{"head_dim": 32, "norm": "rmsnorm", "rope_fraction": 1.0, "qk_norm": false, "init_std_qkv": 0.0625, "init_std_up": 0.0625, "decay_fraction": 0.456, "train_tokens": 110400000}
Each number is 500 + 50 x the weight over its row's rms, rounded and kept within 0 to 999. Layers, rows and columns count from 0. Numbers have three digits each. The size before them is the row's rms in percent of the matrix's.

# layer 6 MLP down, 64x192, rms 0.169, rows 0-63, columns 0-31
102:578545493456539543459521441530498530567586484444486552498493512468431511501516462553555449441464
089:518556473554525440448550507403641526528547591573581424457500483555467621531543433492554503427559
111:570579505543485509590542497520596551491582455518485477514459481555462481565501473407520551444523
097:470468542514432564336540614435541511507446511537495525461507499614541529494549403563520448495537
090:409518530462602530395485522476495459467494473538515591461458553466431590556500533633502524512419
098:530488467617483508549438530556445547548568512479535499528549490508556468429548531473475493533446
103:534433479495633504494467447554457468481511581561484532528438530503493491490465505460570506503479
089:447538508541534479509455445483467460454451502459516465446437537429483522368501650471520530504466
099:605470393464442543488475428486557532562498503544592516523519482504423444471534502514501494546494
096:445452481477425543542426529544559510522383449513505525461427525417516477515565464419498485471513
090:478488527478363498479435476537491454557539532563463466544424514442443576487514505419512551526486
104:487453543527520434518556470511507500522495563528465459492471581524517554554446508406528557527492
091:418506513541463543541466508457574479533514506504466542497418479502530557515439462430533482540422
098:475498437441547472448543539470447601490522444502529536523541513553494617511518465428543530473525
087:450455542428381525480398432452610492504517451572517497483374565559599529492500447478464551496540
098:495554525529597508460524545592482490524528529410469442485542506468438502463511619432614540460539
098:493452522509508596435536441444462524566578556550478516559456577438554491515503455513573535539445
109:559513520539556493451442506458486439491412568523528410465505563477541503465515479567539530500483
103:398503423464460500520582462502435506432396492472377518449495361523459510442502549475566510503516
083:427557491407498455486476524526464478419524574440460505474478399549443538485382482515483518499464
093:486462530524555393476548559521527581558530442473515570400540572465357525490628559529509408573480
094:441457512481414459533480390440451471535557528434566471498504513551444527510475556506515473486518
100:455495459569470565408531555542496427580611472554556516437429491498554439491446597427466498482475
104:432496363465518564494554502575485376519478437513440494487495459523545512422487570509553564505608
100:466494554555468513441578443441521595604493507508500490553464545506501525569533481530463536498553
090:511471419476568492485414552467476501569598489543568471556431494432518475516551473467461433616530
100:481481549505516493457563497447545561443570404443463451517496505464561576571424510493531428517498
111:460469558417446439516428439567423557513539549583406545503440531401546535533512576475544517453502
109:459478509486516469557445575512482516479454408615507450505431558535446489513496393603576520568488
098:502476468424477561542476493436564486388532560528634406450518501541494490445519529544461457605520
094:476588538546451496536419476510516501505507468444501576477497528588363533496510501513545371460527
086:386536532465550476469527549445579478467531474494527443390488519510526503554466494481482399476534
096:559448510475468438483502597565505444621444493413386442476517521483417518573487565497571492448433
092:530511492520540502515503582572546476528475511574546530447485506514440461408458486451460462516489
097:522514560477551481529449491452445438480432506537489518477502566443492506596448492520481480520454
093:531525466441550496541547516537554443433515544529509546475506487522551489563534523470566441424512
098:439517482486572496542505509447478576491478466462510580428481433543489527509459493475460520545592
094:514418495442521427598532542458407526537465522507569508460540499567475510414557469513623585501531
103:477508511522507429461432536479450527546505537573468399427477417531615464546558454510482480549503
102:512536454569452527553521492536459438530419463502464493493441486482561468499577524489470546539422
108:463557509524397589484563452529520478538501493443429457530494515511447550415513535462453479582533
092:462479455459519501483521506458534549475501570438508510437547600536556557515482445510480387489466
096:424571473484444575458522552553517537458488498516572549556529533486410463527497464540468568445475
099:625502435493511438501458474483540456573495477428455430420537451366429438452595503461557603452468
095:567495493486507501520540487572560448483487598473456543498488516505555555428498351444600486556509
100:478532502571448475457511480481559471554479543503567485559496533491546424461509387464521442432482
113:497590451414486548485575537470453536503470528520512526398501481507555537497492508585508550488453
115:521426547503484473510491513506564515512444477519534523530549500563609500517433486453478457547460
112:466494469500485508491422586510518437509471539599564467425528503401544466544456542512567460576506
097:551508537534442516573426473494489351499384396463542402517465525471484509462462476460571554505478
093:500571558525507481567491570500501488427520553584509601415462560454505494531421554477565518449464
089:532587458436492524455329485551589464554476420501501523558457458485463503401500482475473494489502
099:508528449601428492544509496576477491514528452463446478462535440528474541501516459529496513475462
098:534567550545539501489481578526488449495534556513540493467564511463470537457503483503448621423425
107:546465490486497448520554506504560509538564517441532607449545527507562477416596515412414513491544
094:524524518498454557564475539525502579485531477473433514564518525437544507586468524482554558516513
110:445474477522494481469554508563503563517526435470435434518428495492527324468539485479453458487462
106:490535456537515537464553519568609517526541488424394492513438444503563472445534556614523537457529
101:479456467412583475470557514609502502439508495530492461520478495530518437470549513461515538574572
153:478473433446550517441492582450541502448480510567558546593589472501533463509502599506505446420398
113:496569499514459626424470472388496582619492492516469584426386520505517525504550461488412535543519
100:623538569555453560494521472538476503511455496504532495502560529581539451587502450500517411586560
096:500468451511467427502464468506526427366512507508510534533487344555379533416507507464466481465465
088:586625502537464523487515407583587510549595458508422448569416566496492390530472538454444466510458